{
  "num_hidden_layers": 12,
  "hidden_size": 64,
  "num_attention_heads": 2,
  "num_key_value_heads": 2,
  "head_dim": 32,
  "intermediate_size": 256,
  "vocab_size": 8192,
  "hidden_act": "gelu",
  "norm": "rmsnorm",
  "norm_place": "pre",
  "norm_eps": 1e-06,
  "positions": "rope",
  "rope_theta": 10000.0,
  "rope_fraction": 1.0,
  "qk_norm": true,
  "attn_scale": 0.259,
  "bias": "all",
  "tie_word_embeddings": false,
  "parallel_block": false,
  "extras": ["local attention windows", "shifted keys", "gated attention", "capped logits"],
  "init": "normal",
  "init_std_qkv": 0.0941,
  "init_std_o": 0.0,
  "init_std_up": 0.0941,
  "init_std_down": 0.0,
  "optimizer": "adamw",
  "learning_rate": 0.00465,
  "lr_mult_qkv": 0.7,
  "lr_mult_o": 0.736,
  "beta1": 0.9,
  "beta2": 0.98,
  "lr_head": 0.00994,
  "warmup_steps": 350,
  "schedule": "wsd",
  "decay_fraction": 0.748,
  "decay_shape": "cos",
  "final_lr_fraction": 0.0,
  "batch_tokens": 16384,
  "max_seq_len": 512,
  "doc_mask": true,
  "train_tokens": 83190000,
  "max_steps": 5078,
  "dataset": "wikipedia_en"
}
Each number is 128 + 32 x the weight over its row's rms, rounded and kept within 0 to 255. Layers, rows and columns count from 0. Numbers have three digits each. The size before them is the row's rms in percent of the matrix's.

# up: layer 9 MLP up, 256x64, rms 0.215, rows 250-255, columns 0-63
# down: layer 9 MLP down (transposed), 256x64, rms 0.184, rows 250-255, columns 0-63
up250 096:098145192077032136130110097099150079099126109111114132158090118112073140187124135118125140144140155181111105110110144153141142108131179152159083093107116091060100121109112157124137126199187142
down250 094:145151183078080117161142134114145101143137172100141102138133137129146116110173080148128092198137214161107166157173119120167097099145188127197163163134127131142119171116134095122196148133095157
up251 103:091095151122149122081124122102122141168100055063084096168095169126046136123075110131137062114140136149136134115071167143139139126163142127092102150100083186089112092091157136135150082154119140
down251 108:151073093100139084143128100124008078091098104113158149125119111186100104140122095126153121130087103126117135089110123100087127106174128149021137112102108136115104120143131149096161138140105163
up252 101:154146118062095145128138142167157050139102048097053110132126128076093134144183071134131118101132125092115093112110120189160131151159094156141116133108154169104149100127120069172111139128109173
down252 090:131131150116181184092130059094082164108138077147170206105148134104092120105110158150084164130145098157139184101165102144142090146116155155119103160105135068142147097120144130163081160193111119
up253 102:139076148131152145115114099139123123193088148115118090148143127120072080133170104101177087181129108094135127084114147172159177123180103147125117090154104160054118097068105149159168126161174175
down253 098:133120101152156138160066103161068209145136075106125113113160156183153118115110194193112186148147131111178158135157106084155111122142200157162124112099154143106114113101146102108177139119132147
up254 097:067107123117142137131134066114111134111135149066128134186101139073069116119104135136126085142132142087091101154126111183120127140127069176165123181163116144116031115057118130094131135133171110
down254 092:152168123111113130133118183132064095139112196084189095106160110142129108167144125093131134148156151156117217162148133094169162124161147102098129108139117102162207173171110115124169157117125177
up255 113:136109123067121097115179158099170090169060128064125087105076114129109157179148096181113069100154102146107094170091138123151122127173129114114193103123111106123113146109176136124183140153166158
down255 119:115113102159099106211162102119114124105163162120188104161137076103176088135133111138112139127115057095155123086183164110131130146120079156137097151115173126143194151143082164067131095147088105